From a checkpoint of a small transformer trained on Wikipedia.
Size: 14 layers, width 64, 2 heads of 32, MLP 256 ReLU, 1.3M parameters.
Training: 146M tokens, 4453 steps.
Each number is 128 + 24 x the weight over its row's rms, rounded and kept within 0 to 255. Layers, rows and columns count from 0. Numbers have three digits each. The size before them is the row's rms in percent of the matrix's.

# layer 11 MLP down (transposed), 256x64, rms 0.0593, rows 243-255, columns 0-63
066:148113149100135115123134127128168104138085124126165152130132102051097072126154123136120118141139099145128133127135114156125173117118088099135184118120125116123194134118146133150123145121131151
071:158135136088136115130128131149148138094137141093138138154134142135094137142118065118109117119077114134157102124087090160148153136134127097103129142126133139159079126098178135158112132123178097
101:138109098110107131099094151119133130110101111114138085118144130179148124106153106152169099135135098119154114105179108105107129117085108150132154128120147117102194114185127133127138129162135138
082:125124112080095142139128115140120140129155172171180125100139101122088086125112095113147102111124090124120106127107138119109103160131156130153102139095087139150131191130124130128129116138172100
114:157111146131123133157113103097135099118113155140146111171103110111113068128132108134135157117141117137126138101146134086125108166107132160171163167078125133124114161166113093095126090136127095
070:130116124116133111169157106127166130124131128136115110122126109113119111117124117146139120131168122133142100117131126133080104112118124153124229095085134132149158107179133130118115128140175078
076:110146090119126125149152099113135162177114096123111137184161148112124120133129186137110083160118121103126166141131118139145121144132153151133158114184131142119150144093165139096088111127123117
095:155186110147112132084125108121176165134141113135110112110095105142102159121137109119121148101117135161132129119136125076138105167133126139095110178120160143116135175116086110146125107171146131
081:066086117149109153105112170104144127139104118122105093157125120092115081131159127136124112131128127112127144078083206118104135159147137129115131099115124143158129130111132130123150131139101154
081:140173117149150128163125107165123140154142123129153168147173091149141141144129192125150120132137152091114139141117147145109140131091160145124132084154089131140115152068137128123103131140097160
159:154133107127119076188132141155126109151188187134117118164131135112103143164157122102147158093124135120104150127122148090116090129116124110115151101116140133100115104150181118122131114119114137
149:088136150072093167111112125133133097197137119141101154131129111151117112151099180135126160161133106083094122131112105106147127103146111108105114157109114107157135115127127138127101108166132129
117:124089178117146157114135103126131151176092108108137080122107151119122093107148121120128090133156121094112130140117137138147142139196173152133123138110169133114132175154131115127171138127146146
# layer 11 MLP up, 256x64, rms 0.242, rows 244-255, columns 0-63
073:111105154145151101113114136086164094123179133105092108151056080127141138126145126126126123154135110124142102115150115107131150125149140167153119202138150109109115105131133107113140133149144114
098:125087184136141103096109106110146157136145125135126150126139132179143141136108139135101149103161105152146146147084150102140177147125121110112072169124145139148152145118126171146134128140106082
086:138118083146117109147139173094107106099140123127143109150127120163139104127090169154130120084115126133132099132146113179165102141105112104162127106155109100146144109063139138127103154120108099
100:108121179090147137166144093175135105105118138094069147124092121135123102171131136147139117095161163109123117134137118122098147102183120155146134107112134127134149124129130170140111153093121142
100:120132157134101157118097083124112092104167138102100155146123194100140092141145129133169131135100097136142120152161166103122146111111107131137090142141131121089114120069117145127152105123119117
085:154163129136147107165119117123107150139106111111124123110088192140142142122122138145160147066109087129127149119124143134101123095115134111118072088062159138127149118131131148125145116162120143
094:123154160160137108141129135156136091157119172116144128134112087119096161164124115130128128100118130176120114125101118128115124168188134145109102151144108133136121127070079144089131139130117081
096:144140087143135163154159121123104151126117109143118135129133156148115120136143137149135077091184120102135175153150089121088113136106103145148095133076152167130138109095146139101091107142136139
088:140124120121142094129108132118147181071116137117119127148151138091108078173144126106148162080160133122130106123112111131151104093144123106114119140121136106142166137179124146138065120126140102
115:098177191137103100058146105161129117117123120098163144109124116127120138156122157122130111116104119158136084101145128141145147122141099116144149111131139143094162118100133141110113128068132142
128:164124147152096081133095132168146106127111147140097114122132138098140158115125147125137067122134099128159112186132147114104130125142124114100137142085128172089160169154164134121152124104128113
116:177117112111085091099148123138107118112075143130141156124122150065155112174080148147125121124096126124148123110136090143094118118100125102160144141158116129121146144131153162127104097152117141